From a checkpoint of a small transformer trained on Wikipedia.
Size: 2 heads of 128, MLP 704 SwiGLU.
Architecture: rotary positions, no biases in attention or MLP, untied embeddings.
Training: a variant of Muon for these matrices, 511M tokens, 8011 steps.
Each number is 500 + 50 x the weight over its row's rms, rounded and kept within 0 to 999. Layers, rows and columns count from 0. Numbers have three digits each. The size before them is the row's rms in percent of the matrix's.

# up: layer 8 MLP up, 704x256, rms 0.178, rows 204-221, columns 0-255
# down: layer 8 MLP down (transposed), 704x256, rms 0.0616, rows 204-221, columns 0-255
# gate: layer 8 MLP gate, 704x256, rms 0.176, rows 205-222, columns 0-255
up204 101:536442474501430537473521515458565468406583517445525419498504545447493507517539439481470481546470461483589504595523576557471514450464413441536502582505524505469612489452460535541541544411519564509459521490412415550457541462438465540553574477560471452479506474465513518571549524534549470564598649527533505537576531509498514486530419424501496538480460401495488515476536455526422566512619540441545412524470428516552460491507491411575513567529470502552561512547446570578540424456479475515520458569459553442496469512520463428580433523438572486623450393618515575535453495451430499561545484487540497412445492524562458471539599561493415544536475449493530424432448504595506503486547447481492447540468544574529445461578459554555492524498416496461521487462447484517509595533464525
down204 098:541399490487536490486434541472536551551536535494456398542531496548425536490498475431507498441589494455581527592509508569552556467532449502413529570558466549396411463458554417581496420441569546498518527432496515518460559442541495468582428506531513456515504380513485542531481505498522468492485538562434482468410484436512477496526465558508494546480528435444501566536496546444438483473567643484517511497571501537656500523503585530475478468501571568444411465476545550483567371486551537527539554462478505484486507519605479535453468420518456486541451554441464503495557553553509541508563505355475432474473525454416499516520470557442468527569485478559531427525496487576421511583496475537383486527557513601547495427490496543494480447493505555465619515552535409513535525497602567
gate205 096:569579515472541467534478426463486518498471439461459555404548486470498476570553520496549509554620517499566490452490453490498516570514439503462467513533546494431463524525480494443591498558509493431509488491467506402513449533438560438573514429481471423472502462511510507434545532460516513537398525461551349451539471551405474541494512570490515506504516539549470448507427457553567430458421525456459512380497485439576586464503501482569473402510499460478608450512435520602645426488492476430538576488589444557445420591500508519401493478511574449443616518435655550504486516487542483469464517517565529487511510402501499561482458465392491518455506508433491478535497433584534524483500613505496484540548554564440493536453500504567549436497524561528528462450492572530480489454580585
up205 101:427442476504595517450541419550513482530514510394493494522521518440426520514457509511573539584525467481599549487529474526562507555448419509511480607587492399517472447430516386457503484404434488456530513457556555476525487601469465494442458493437479473510519481460502569535522434564405515523564515489439485485543459406473398452438528462458557557516480484502566436497514455449589442465463570411523556454526427498479530475522463533474567496479437432577493469454575451533478482510569457532498497548576458408481483569506502523472401482565504475434554529483633447538531441443467370595561551563546564532497537450554534548505425523432505564423575572500478433513556458538472487482428482529541544477541552525502458444503381616527567474588436559522568492533500496461477509541483461
down205 098:456544457510634589570521526585422519502528514487488483517528495501502477624491526449476596464554438502416483507455433541527490551423477496445448367466414512466443436443598489415486555552462468440493451502492519559534493474514494483513540463551535457504408474507535447543507450523448470561544492506508526549500583503521518597535450475557399517451479496485464452457581439521536468568405521555388450499539456429495503470466388416507366525428439502521494558456498459468420418508436480525461505484534586549428520502499442452502530477520559435590365512467561451489564481455479565430518537515456446535485384456544514413494514514576488481509468480425504497506468440463490431542474516518418553494511603518383583455529469538482497552461611482525533506601532528494527482560467460
gate206 096:556474470485522521520440640454571495518478404489559533463481493501549516593593511473474462539524566416521477516540473453434492467493448517448507402524429552492512405449612409602468543542434544431463473562441458452471514412598527513477490514411422468548494493564469449468462411505412392442469511545490505474524565506501371472553479498562422558477486491514507410466477482510538411439483581439468539482430447506538499454451467490489518487475598548508451479570453487549487528619502446468497554470532479527447370530501452513535613481519444465355574536479583523543482515514443516531469497512517438518490419479473572531475426489546398535458541528506509488512539427539526493445543545538490523491527513533490464497555527507454579488605524471495457377487484585498492463606424518
up206 093:502499533502509523569524371564496506537613491501480523395610502503480459617470512443476540598474479481448490533492565570573471464510532460501527462549417474489492477404430515562478465565483569410451501436442464508449576430459551523550517492536613581385439515439451568505561566506450487535515565475498489452563501453528491534444489444523485534387435481491384508555505567439498488520504518552485511537587494468501548568503607474507533441430424514487527440512434505487562509457498548471428492539496465484465513490589491535531458491519512413541461406513591478515502388423527470466489446493421463514553592434474433451473524511384517521558410485567519558475479486494493424521485534522545543430406491398535440456440475518554603496534517517496434633534456509500498515491583442
down206 092:452420463606417555563539518575485458575543578512512508435516461504554503587570545473522517532518494421493466526473429476549528355431411506478448438444486458476493450554561401598529419537466462480573495536447429470496544485494570579521497492540567485476505530513490480482504519356459549499484478515531429508480470475485500474565564500492448579491432554490482469545506455468563471448616520576549489518516459558485566445568473495540458479512455545450554415516563449557511607544437496413466500580512502495492445455507401474465603457442448402461504482501499516480507411456507481430420587500473528447575519466492447415412413552498452562472494547545493537501516530449527593422489494426540562493447427502529453480460534560514527494566372544527489504417526574445481493454520616
gate207 105:554580490471485492566465449433487478480441459522513513514501551491472470528466501514506539520472544596531548497559488535501522576494405331523579586426519487487580497460474435512467515567450462516429442511471541584537480528538477473614447504474505408541590434433467488456446396504467497522493560462576491505450494373535537492425439512424421400457478543498548470452462474543439474439433496470577490499523468485598495446627483497493507392523499562542382600467563501449501534592490510515530576456583607505536437510423557482402435536473459428473517403506580501486475487506525477483420512476479489528547450465491475491456574522561517480487569461517487510488548497521462451462524484466483529482413493606451526514597474520642492484550531449568528464532476505562369502492541501
up207 099:475449498538522436533478525481539575532504577588444504521483451467562512507480511446387469483433414506581447434468523443521458441524512521552410517394475598500454494491425467504575546451519495529545598514508491467507502513593581511478510504490522450442465443507548474499531530542543466550525536543484492472526439521569410510537510489543566523468541525504526527521477651502522647481460512529532450543466480502496502522426574451519508549451496483437516468516498422408392541503434538594525505596445433492532447458530404562519569519542563484527525515422561568458599495483411459491399471476465509547531510546588539488506425502473414466477539392569606534606512503550437530535571551495483520488553502412500466518493452388537423492505644482521380539450446540556476493489554454
down207 101:563442583448567572502479490492482478582474487539501594609458489438496457535527461459476509510483459569498400470535506586570511538529560506495605559445441406437552599439491599551514475487535452428384512450508517460412484438505439427541450494429474569531477475485519591472446520401510583510536476506484512448489490483540418453476474506347457505532557482546424468472466504481486509480530505501598553557476501602559527468527474574549530429533543493501514475520451511505534463450458484499484481425474517420424449520491596493479548453533595542404521614455517462505517495496482472591427539432499540532562478495516552620471535453540479516429454451491586493529504559469534522480436564509447389476522544554437583556441546446439520461575442547577433528475465500556502600540501432
gate208 114:538575423468441534509425501450524474475574416410376485501460442544489476555453519397403470544592528392555508448475575433469504513523447436616527510453456560444424485491507457547457454545486590533576493495503532496628454474579361446531493393550491478516449492464469545576481519461472479485400601535459421496465503509489572504450494475485518497594528476504477436503511422485456510481468517476543456514556461374487484524528555559559572505561447421506498546444580463552603489499513506500410497604555440563508529465464486472440524570514404605545478568519456518509487428485486485422566413605496546536535441451460434468549525527469471459491436519481454463437491496448487534444422500438507524469535508482480487536476439561471488459524492482554450428431421481479445508510551542
up208 107:580442433438413467539531560492451443546517418465514484541463521433426548415575581485495600530575545493512510598552521521511502484410604567554563536487559488569575452505418367512563525437493495455470457469542501482416489394541492458474609403493432512509424420418491438446398532462475420520466466534499549431486616494511488533429458574448551403482456495476510469446511421555523484486466434455508500474492486479529392521547522486464531583437517464462420566459479514533556524478600500521403512532546499537516496546534432574471517532503459519490439484557439479515479507526536506430516542571501535545525421600392452531488522459575507463466459409540534574464497492586498557530507485400463445506589421472481456489514488543489536483532422532544411479518462510556459528529487539
down208 108:578462485546427501486544449520522522585434503442582492441470523543491531529486580417424592580549513555515569443538555392494516446482446561494452509514519492568372620504431559465450401473547491540503498482498526540594486550565515550559519372546509505504429492489485456451447544460544455509527528491347550455507466461526428579450471447477532417435578517487489412472467503467448547484517465580516529435477502473523428499508557518537533527543481493495463542396440432564557472381537446422454484544486495485546482608427532594450568549457551481551524453506571466458438468473460561537582504566584508463544460386510462539444600520530441502516459610579449562452475526541451465449477480509521544519510477581523489545523597533521514465501469519437491563537534469534482541509466442
gate209 109:464527521481448496481552496512500551516517468532504573515433511545538463452538501529493409475373475510507520467458463517464506499498516561578537544404581464533443403573460500438488565546480387539451555531504496477410444555595404419557478449536536573470452520451464427539462460567435593537409486582574474468533460566553498402544437433493485483439517444582510578469544512474427428473465435564523482477460520424484543519552476495487353467513475542429593500535523445515481472535512504448528431493510462524514447472474472614583504484451471486464496518458418518392555442532547528535532548462523509446604519574591414617524559421525406492508512435483425457477431561479457459446484540526424461475487470408471495519554589528462492488484483483534537557440487416528568513519591448
up209 103:445478449503525508433541541526536440544546502514521496466368420444452480424485426482571444509463530489565473500523539518562576563466443467522445526465539493445548532447453377523510528430543478527564499474517461535458401499504420454437483462487575509544505547486407458561613500510503440525496603508528564580529493543449514479485450540503449455552525485492541558537420524488535447422594467417499503432397512398457518496474454400401452503474405512494513409537540408454526551519513514496559495562461528513480506546473482426440633473399547533364522489545487519522518578536548499525472399471454575534514532503559607435527520485482530463517540406553600444486469528569433583508493535508410567379520476455496448468512446473561551505518448468489491528480563491513469522422539419
down209 100:425439518513458461388409496445446521505508480482502462533491500587530514502528532548424493523512561463507538468527438487394592438438461517460450498480507449545502518429557570484537570548531369515458488574480404469475503622579571446484521475417605513491486589553492508496501523594433552450545477531487474480431484567613495563455529522463559449478495555538509526556464518507579507491530482408474493612503473399547412475471521503526505522525496506566519507519501454495478509633535498584540476607477480472491552537463585550588528478350484433493526336490497529561572515581461585519542505453463421481535498466450455483468505565461495472554493476498490482527542450508514385585518488541496505438495505510530469424485539536459413477434372508478438495543599537520494564496532471
gate210 098:531511456446488507534568502484538572533547529468450505507571593440473511502418434480454551455528473519467409554412462514496477562407457555608486591567452471509467378515538488405544468558474535481470528569548576518461477422563487504452423513481524560543515557433555522488517601540481451503466495528395463458420458515483566533499544455404437448479540450502506638495555542484448500479520550482470548551536547355539518490440504533529529492535551590415576540502439529569566505474529483514504504452571485462554595574475461536519519493535452540596537591459464424462495581583537550441455418570446481542541521533453552558523548421553473450519432556492516414474494578469570590524494479580537484517443476491498521527369564470430509521550497491490519466539464512508485539615575477
up210 095:555494477525544517389481500459576523530475446420562568482514459536482447503557496512571521595558464470590583519482492440516513463435422477565500439499518495568520541495535614536556485455499485379380444565456471500457551479420507458487479423447495485480558461504484542502466567533509486509468609525562482417617454493564521423553503480469488534523563528457527518514515471519495440452559477533409473542491511548461529475480478508406444479516582502420580520560462587607590540376531518586451547540587498534449575585466419493434452577467493504509531449479460500472504527508594456523562594496490569514480515512555449506499586530560487431543511519344583581508516514402516493552477513546509460510600544588468545451487433456489483549508580525452491567591509521532499449487552528
down210 093:590505487453499451540503513528463407435477572478599520542505491495462526520563487526491541546433526528551573512466491479438568616539463524444517467496521530593491587494528401551539452557522393443460471539532478525495479461528510493418527401441533469570405497467471581529531465484536478532574557506487459545445495605574520464479489535478495671555477527483582518506444493504552513537575467508550528540486559490411495562492465432557464449547444444552545545558592518487571417514588525527531497413542517518474543468572568475498458490496556559465468500440493498441562516522594437475609516451513603539449510489548509565478520559471499473562549467502517335487528516467530486515473558473540539514529522517559586443407552517486474663432548422479398455447471542555416483478475471
gate211 110:463441553572500491447569491491572526577488451381579554472523530476564568463529506500549508459637515494473540535539424420518593533584550536498538490536508530526649425403456607492475416555424455592489541400435382520441540510520554539582484476525452482547499470493428544520547539496478497569386478485448556564631620594495428562555484577475526493431528539494559402441459532515519515519559551482571554379492466501468460445488483493528529508512414545418504454455474476446527494413427510449444425502580515481487508515496493473541469509519542411475517579528430463558503469531539499498489458507473400562511473521547448472496550487510469553589497477519534455528462422538500472473511526464478537508537450554546488475506526456586514449463580522549484488473594464423508514512436488
up211 110:593556548493392557498518504438592588515547458513549445416438476475534541510669517444484571483584475526520494513522505437483473481563531470501479471558465573528556439470453570496451493477494434547435483543499472540364588531478443474563503573544596506539490446509507530513559431461457429507458625403534551537528564536534547512405521469490431480525481551494508466478532550524461435510480494504542581477406410450482422531546503560500559530421381545385541466467427523561558457552502454484449480569603444569435498452487490560604534420476504484477549506599443408437480545486409531509462432403498439542523553514510459462574472440464497515591487476552530487496422446532481528513483487502470522463511530513507547610514476529578506504500531479486522525476513396427544486505539502
down211 107:411499475485426450546551497449554566460558519512492588435518557460524525533525550487470471558475505488491494601499490460534541411435523511459548477383553533616504564550516527518496486489573438539521538432471467484586361505563518511484516480535461551453575528522527480519539566455429529469482582569529648573505521483548495510470464495521456460459544568481443475580509472586480548444575415534533620474521506501461460435434528491491541551594441423461513518526407497521542459474417591513507512465560542498539585516470524504473442409432493474563631490479466539562533449427540500518528563487515477569573512519487622441443439566460583436473423480543463509393445450566459584486567611489460533519495463545533496540560456545474559532507532502535543514570491489556541608454510517
gate212 103:545497611565451474532450480423399526555492531443429465448539612501493604602544389461444507532498494516522485489532469513534463451522442534558414516525519375462482502609563519437426547526467418530454525497426564453426483460451482510502465375524495471548545531579469480437474462622471473443359543466503523403455491515533429420422488491576460536454469506465532446546469526504438502513478501518449539477511552481460526551471542478450478446453485458446489508536440480524490472441543514479505575536465556489461576545584461469531448477612440509537535521384500451563527554465579496418452542492476509576504463514510435508505411573444446541462554474443423477571476527438529566539373477530441532488502516513492479603452502452529418515590480464566443578458583512522512506508475452
up212 102:491512493560375467474522441379486497486482497498478499497574479544487521595502508620495477448494529541492414472460436403579541501509461589483494416577511553515481504505557488648437626419457545516510466439478479494520573459476445543418490450523426450486562455488490501511488430520489462500473427451556485517481464522417436565506511512587560544541514558481510483553558509428474447338518417450533512451494564396518555495542479445449442484516497477490560467526475515502468384556490505401526584512501490485430536486407524553420455379556480436490441522503505512517534536534513473487560536514484391619465548427451490531506519472490526471436462455507379489437513477512599585480481503531552460535500490553460535478454560412544384554432475480471401492511503498463477437516525440
down212 099:459494497488568548495528539479456530585375499508480478424602545440477487475518428492436517572480504552504483512551526477476570445574425523516490504479568486507416491493451430541572493501489533535557462543579580447468507460453572400416523455533590480523508519511504513503494519531457590527495501459403521553565529498486499489399557518537521466470591457563525518447469479565484509455511486417510599508505414522516451534536517551539515497370489489538536467513549508506501513338492543491448518489439483542506467418414482440473527524506424389531551596617495467423501505542485549435584666408547486595550568524401473530527514479510470434546532532505354562440517513538507565523572474454555578450479483465460617493499496447501567526456549530438552569539454513538505537455503536
gate213 105:478501477536459592602536433380546520525484484562526483438533523465615466521575556589519506383473531515506489494515483453549507461532400601478542471509465494521523391429446481549443523479469453468482510516494488508461485514487531481446503449502497519499456483436524592526577553488429498439470566534481504434552624481576443435470480468497499485531429582432505450531466477506524579594527443459506459494493539533484484523522394485406474432470480514603432470468498448563616472526496519555519456410467470456548423564525534405505440510541386457460502474439511461464553506477576505389556458590528529491489486556574457452570533465497522544541569491520484454511506453434551557520370466461510496547513551470439568554476503555482443454523554572527488585473541625610464621469516554
up213 115:495546433454505558448537480454545550459467523496440417504501491501554613456594519468498478549599440583420462576515537427492532460556544497536506435532514454546605455578484549510511427427580532453404532537519464516514479639490398527496445544501524523493624520432466486484467516537446514456456471468457468566504601502523531477535479379453470407576579421476520514462483502447436542447484578560488471421594447472571557566475519503522584569526559486466464515450490471523475484493514498392524497545491600513471551514526388505367574562513507512498553493507538487511530481521561545545523478547551495478536476529527482519545537487483574468511437536533479511504468543488498409524527571488429457551483546470365580493521456418574443486512543550556513607405547517398441523434563523
down213 104:446496446536514452540524471513446500487515513431496612520555459604475522513426464583467552519515460535424516504570438421484492509607458461497418487505435547543550495520533520493533586470450460512460527481553563494612430410482555566466547439486474544543439541439540427565449499534428466488459488565594551466570539506476528595523511563542550484510463470594495454535497510542506470529512393414480524509524471406497542521590539544521473515442436431488440474514501474567545497564423457523522496467409473513503494498549611471525508382536572538546515582465497446466402490458617479463439554514535536562552559507593507454413538474521449473497498659478363508432455501487527432500470483522495535440498511463539472478528448578552443478400531431467527479516634603516540495492459535
gate214 091:528491427505468464535500498601499511585569533492512496612510519468551554470552490476583497498497499589476547553597486550521532426473447558505543490487535473489486502536514509565443542469576422593422486551512511447482442494438491399518494532503476566497519501541505511533578507513489574430454491545558516500462580508446509499463458531579432438475465546352494363442513469504423554518446555457494568516317487500537474585431398484530557526445459450455535573448528465432434476424627507522555471537489534550443560448459526426512492507462398453429437457459436459516508431537496480502535522456506464422453481499431517441522651546521540523551507554600549459507487495547594581517490485482501555475571493554492558523496588427445494446480520502575456524534511414540482553550520571
up214 092:576522575495456483485495646568449515482558400464478549538538413482466585522504471556415527575571530464455506451522554535511478480518414578434493486540460432520436614510525503458405453539566477580409513510554505481531492470516531515497552466482449527502469542484462455485521533455472467584481528431589545572455476506543511478502622515490525523410463537440432451443550450476524456484592490478413545493501507449480502550509505399496520526510502519443530495429487444500585488530439496510575430501495496538497559500462501545548404512539360479482579459403551537504522504466492478527513502468458507453508477564473494465570498420436571658395433459546455568537440492382479521416507480546524555424441580568540508462579513398474481477490550461467479513505533481537373508416535588
down214 091:501388459599502468564456521530525506486493463516543530534492550498565428530509490487546520491503572463573525512475575577574476484498462458538481501510478555468515452551442558438421519430471526524392537441486437553513476490482502502469491455513558502481470490486467508494510574449522570558469571572562565611429487435480587436531507464481528523615546515631473491430461520477455485532492537452571573469439568521517485451573519578509504633392555479535493583504450514557494526468535498473399567517583463444507535540418606549508523521582570493575462531496474476532526456420399508453532498483470546452441494574522454462536506486565482363516472436524488483446536472597502530542529457501585468628461453431531559532511525497614475628612432522500486482419466460466559467523578518
gate215 114:555457395497463601554528448516467503399384575442492435476350537459512521492528412433480508541532520522446503430462520485533477453513542562598542450429510476541511521559471548478558505568471468604522584482479591465569469567535402444479428467565457507403465448566475431506522583464541521494486525486484473460545497499542480464586462503529512476493540538562541483459387498508509540505536592533506473449556565563484499536509501380629550514418424505570523462486555447509487491576547530521519484573524448565476521453455486480432420429429462530511468581487421512508565513563478472480481538433517461516471467479541437462591484530398531366472486519414526490513554490460447552445513546537535431488503430485523521460547485537398522440573486552464519558430500535422483478468378483
up215 109:440454531380443456478489529583516525457534400517489488477507433494453595531504527475471495435492533592464380517502449464420502482573509541484534701507502526483469543474407570594633494401435501497494524534590525533528579460509470526459477456554528428505544563523466474487562467449509475374439458406502535461498505559391499488455518502467482500465452481457478530518576561532515520440432503472495565485433499460471517537526477481472552491416467533539511523454533523527572478458521445515451518560514580474563434517523409544571518500433521551484504463497451485483500503544426560580477563553442593532481511535639496409427463482550499570575495566453575506557438522520474555423499461419498503511489470553507494526449461568560530585538438480592417542441491403542498507466544427
down215 107:442517532460549543474437508541421615460480503420489500487490607469501485506453566560512536546502446481575601416486488531495561575542442465502518445481480421522366483396440538548456587529534560500555448515442431453434498517448558511432495533538496548465414453411495537458481478555534549478559531475476535546507454537499414458498454490479564467530538508564483447537500472418464481485500526433483446507554488591494503531540611440423369537511553405446476559471465461508568430583452476512437492609435420513474538451488449530499461519448555551586516412542380490461546508504436563456513433487588499455535484408527469610554514565426507490476571557457505567482534413538457453449473545396519429522539501511459552407501543516518595415554531550497506473490497476462569492520513493
gate216 094:505440525450518534498496403514536549468618469430543471528502542498548412443617458536499563509389473434517566524609448456445414523473420471471459531534421601474515489490444484465422568567503471546457517510476448473464512426510555568497440516522424423415531456496567551502529611533467472502475539432519511458499475541428494468495534592500444474480396519533567542537452503471522382577591540497488458468450559538448541424461481539522555520589477505445452516503520535492393508574572473599539442541579578616531518511501494578440540457531499475487498416475524479454467476499530508468452484423474568517513479565449486575515585435560403438560406503483450523522451471499426484500467477604457535439507396508489556453485558473533472457572547507525498525431395556476511508493411497
up216 086:569444559508465591485502411432554608528506428486505474522499470522553460506555472577541467514439472506535557470591547412469494498461482488476479483567532519557594452513477491508482635566536537432558454551455489484420505576565612527532443465544448441403466440594457442506437529496541465425382552465576444480535494508475528459478600479519406472515395541447477604476547480441517430510477478466498494453513520516447588483502453634487533508572516460438483441544558557540432496588407452558439446560558521498542568442486487561503514469586515535546473481422472526467488495516475548499510490445413486442557537487538515554459568519452464414529500447477489452492484491454467552444463487536452468477589477578442516399480514499544432540454596431420497502491377488494463444543434441
down216 101:505504546574513516494417505505453410490463624468500461469522417502516521499489483533517482471457481509568519512520476439452530585535565448520524407454537483492538495548521447401464551449538574454571438443433489615449486532502468609486430452458558535459449507553519505505478472427524448444410502468536492524607453501532549530462494476513430483511463532588455484562554437549521486554465470517549468521531497491471467525565466514447420515491446570420460518517607551401433390460543493531479456521574440485496584518525586545545505448525462426597476393529431420486486464566539560586580514505452530586495478516485564461549475565480345497591580525543481512430510436518499546507530548481403488451562507424538593506432381435433533553514526535483530512463510462395471427468537463
gate217 099:508423508513502579491419525523539526534478482407481421529478563551496530490530454470459533473533400453565498506587503573580467561617498495528455468441518501517485540527513459529474377459521584584609447451406492485596428569478462510440538454492561422493521483566572513546468476520423539456465633521482540472430451490553480537379581488439472527438485432428459565528434471446574541528463546529428534531426451469498529561526443452510512504486415480535528407486478458531452504575502517436436496491372511510511504499411634525496448444472569549551550454544482489460499454510497531485504549521516446454503436525449564668473522486501483517458566495555451449617502563558574536431548460504483475482477575559503453438552512578575481523503568464540501534555452512513427539512524532
up217 099:472493456554571451537439500484561546485437534567466559486574467542567514422504431477434526463521495523591481508490531469464486576535466570560489587516470549491672547483501467453560425550467463459513617582457537482486474510472538454511602520583473535525455527444498527539454529480532506516467505496431507576446488526538414433579550434437557499511518486584514431455505440553563390438475517464562505559492564581409536471467436570510430460496508553465484480494450489526389521489646591479481502538498419462546587463428525441460448527484526431478500573547589579493511589521520475492418482468575497535498430544592509485478539519478545508519564547452515466426497507552507361559484507483430535482438462525473410543513522495512465485565486489527414482487467485576485640400518479
down217 100:509520504561411463500491503436514516574558510548533529472509482548464619509497542558489461463504433461531500412537519555565580521503450550456456494498418515467536523527496462517388550575511424495463515551483442444414546346494520518575563533556470461521555522481470452450495531460451469499471570393496544543563493517507495569543439400574463473600480565558502476508467547500498525523530421532504535525516439444434540562545514496511619491503612543483443516524485591478544459438489525570481505518506564542446662518464591619482486508458471535470562504476542567543460550464483471456505530516476420516600467534561590459440575515493549499511469581557546469541460630445472575509553471542556500439469443562527452425484443519553506544380476413443540571450429497423539443467502518
gate218 097:462516537535432496515467472498489558509527507575524545487515586513518509538560519530518493525457485508471485549498508526498456536554507524484529483425534577602468523546474465545470500541446449459537416443587356539506584479489433567516493590504428623476460461469570487476551449594462591485540475530480453492541560519517512442401518461540475509488490460510466431543514448584472583505478558477558536486566448449412626408426427555489524485538426477562510537518422464596537463446449454461526538445563501457461448498538434445439511529524454459519492389526544356490529527442493443534395525486550537564496498537541436416465451435576460451495472427453593508481509443450442542484555421544490480499447542525507516514499711435487451545561507586507510477484574427538468431498495465
up218 101:530542487552468553425500479417534594520448477494464459530603493509569466542523454488456493603469503579410457442578486469487435405581445509520470467461483558487538583532493548477474439523598572479455473491564552568510521420466446508424530520593480551483464530518436552552477521526494545470398456501521442531489464446652521435449503519468492502551455443488522539534584503503528511507468525456542445453507511468558515492535516536595573512468385430514479535447524576488508520484432435532456599474589451406534459557524524564598442585517536538509598512456498493530499404588511493489477437512423416494549486555508549501532604478517501488546459471523469476505469421491393536485574363601515534431541464525532595426528571420483514537461475555592479516538558432548489469526445449
down218 097:457546464393531601425503472489567464500525549527459469542505430559489593385412513561515436525481519526517606504568544437426446489507518471488552490505529500508415484577523516552421509489552502527503518572477460471507466561456459446500584490501504530529493483487430444455585454543521594527494430458576604504490428522423510486535567445469426559425548424469505555516473437487496503438461509520458624500453462513407536488492465412502400401547553566521478506548502502511469476523422477406479484556420515452502549417512518484488458572602453434604539483464503515489446469527459552468611469449483464569421500517485548476542508503465482524467646556494569453510627594542469583490466515472569482504515532515461493547574390503395510509541428517466524542460512576462567563515496555
gate219 091:533552436616498528443477581520503425456462445437498536456454455536431532525376427583577479454537525529498463554545486414550451531530500474515515527550494489522491481400526585426554565521536496521508556398521558523507527519513447509412498475496606542409511521530525584575467475551454560491458495488482464487460517467580498451615495519538541605435488536628487585499443453553579478534472570469448490484535542472568511525593530456516416497511468530522498455564509417610514494441588466449499414490554464418478502428514481466535567484486504558446560456519499473524481495523546487500666534568486482538502554513476515480550499506543515558530594485591408450405459524479461525515470474550428450538577493417407491548425437397495509438475453534532436550432490442572512486432512461
up219 095:503520509480615523562550515525627577495409475510454532521491506522527453432440509495510526380512546455483505581506464621517525548539541560528487470457473510480499522567565465394499518437498484562577497582526528660441485490473511488571449550503465484534523492511501456448531537516524438546583462576518519457550489563482563482577456584461495318614535511414488457506422512518480451535478447525507480475425510500492446454548427493570497565487523595436597475533555594453453551510472466482550532434539626439525455470522503576498428546483443498525451422494483562542461474543489499532485554490539538488496504534576565491360513507532591496521572444513481600574480508518529475474466473555491481481432464533620552441534567517527441472380486468505452503515518601499527467545523523
down219 099:479569561477590540532520359519447479512475573418533549486539532475511519547481515458462447501496445500501490424498466540526501432508470493570434430556556557569490554582642404538629530577439529461449461537524459450481530416427559484518511473526486476572475487470500477567493465499655531495544523464543492556477477436425524575473508429465494460577477510460441504559455526520530584489522461505526483430426511470464426557437530514482561568514467524535453476455512553442533403596523545484439506509494597506451526589479563526488489464456509535519503585448410509449431485485501483460506417529533504489474427406568412538471560487529564413527405405376452476496458497447494542414455421457501482503492460574515463481506497641536461556459565510433442442512452506467569458501454562
gate220 104:440469603415525501411379483429444588555613519530525590474547476563492455449538493577506435614485489546530488605499494378517462472515546469519451487484519509515571538471417565518476529495554491564528523550576510491523601381434480500498494541426542486467524526484473536466437543481517482472434476464539487456503561603576526547573456569512482521497457488509491460492418597518513466499451499441444536422492575495516415490500432419492459587454486586531514529518486563537488605553531442428542498491496472623494458553490496506394483479473482597448474472607547630491478498464505509566440616603513450416488498510408492479545557469509559466479535577423541446489505513518423474450476542537496574472480435523443517435482490485398526450526512518539494441575479489503511501526440444
up220 102:383434473436475482562449510451421467518592459445527532514546471494484544447512486612510477559474564630488533457543453497489532484465472460497545458491424440533561521415461444518457485574396490395469448515565486560576524428485497510428468568530429473577553546530487453460618436458468479428558511476554430548515483447524466440536469524482422398457452429554514475489470443553597471475549464455591540481552568458601424568463488526567557441511495499469438475549493484452411443549500492534475480467528467485527476545508551473391504528510545515487429401413518459454480431494433459528482497372472509504542564499486521500520468486575442478477547479445426513620496463507556459513572586501499558532406472415490464519453557552393564425499586498493425453525510551458446526528450513
down220 104:505451563391509458431507514518481432483559506549468500484447416568554518567468508465436516487510543504445370546420547455573440520481468484575511464503423544419476479430593468450449452502498553498475473398486595584475529470543523457423455492495609572497582505438480529505497509488455481514462610484569466511500552521584450534509524614463427552454512456518483650453447490508443486515536447545461560506472488465456531527511499453460457420569575452478514437392550550453475538421549508550537487501441585488495600492531491525539453482563498445430463509449532485495570548563559471490492463530450529488530383531503378490623505510534513488470558492506468528469589493513496536539507564403480571519427614492414428500607503545460501456431569527430507507472461520570475558421529476
gate221 108:485466492414470470529545450475489516455467441541527601448579487531529561424510501491463466505469451535389483516532499489424573484476539537470569466563594369564415510546432611520493484539427542455565514521475561533464504465582423533421555518599558428496448392487606480503461459483553553552446470458494526554521462403468586495563431618500434445551562471455477471412503526466423475423513514507443447507484604430574525534538531527529443490494425448508396520506539495527537531415481457483543426599457540477552433519486569525525581539493492576441435485448474462584461508592415491458561409524470548429484455499469520506403494459493442549549451533475500478432436540484491402523529541483523486487443504489466584499460389441500551515479493448563484447521504544549486464449526539
up221 107:444573516411455485417447534501436577443500501611481490494469538470476478445483538512449472518475571486466404409573489499557390499518534402580565476568468555529444418501512568506512566547529493494416490425448476485540540513439584534542470414488396484519557565499512453432456506558448413584483537518435462500570450550501435459371512497514448494471443502420497556440500562447522434573470379535528513518478410532569536493503531398546594489480435525488479552569521511544396491546541537474549536441510536461509487481444516536428534415495553526524532543323520535540487385464464593461471448497551500500451451524499500466527506565540529537560487455428507431574492492512469549490451542478516503494454557475480515544426661446505534519459443495474442485469543438467490526489467558
down221 105:533486416382394540470500472558538540527481507456447458467503566508453467576581492514549537533469513464552518518538453471503347510449502542464458466528490579446539501400596440501551569526566512560512444524491520626507511585501567534469399537474528418517539555520456472531441523551577519450545565515554539476575453555589581515530509515511463398379509499441472492507470436557414580624542480503547457477607544450522549500523515557446604474463536541502546408440528528545557521581504516528481500433495495499510514534493488460501518452525505517495483531524535626629478484477451467576433431570491521593551499474518468467551503476541484471390498402461406434517595495530413527470483505457416514524520577488510479507586556487499410410502497534490494464439469471475483508549438512
gate222 098:554471478472548463452530420466525376498469506610477510537445447408464507498466574453574510577438442477492519541459492509554525504473620513347542462492471494477435560471550458536521476479407454507575502527504494511442419413475461391493577437528548573497532519535396467423513509488494584472588513511433531512500482516457428437467509537514447467493539396490467390531507491434549507422542505541477447436574559484516512466434457566561459481418491445513518429523529482536503513503473525473518508476601486540476432509446491438457446509381543531444487423573495482475518492525461545509503477524535505384554584546508543599456480630487474516425496530584503499481496454565464519573420501505479454570461530461441532596486487376467591447605519444557403460498514506419530528499514534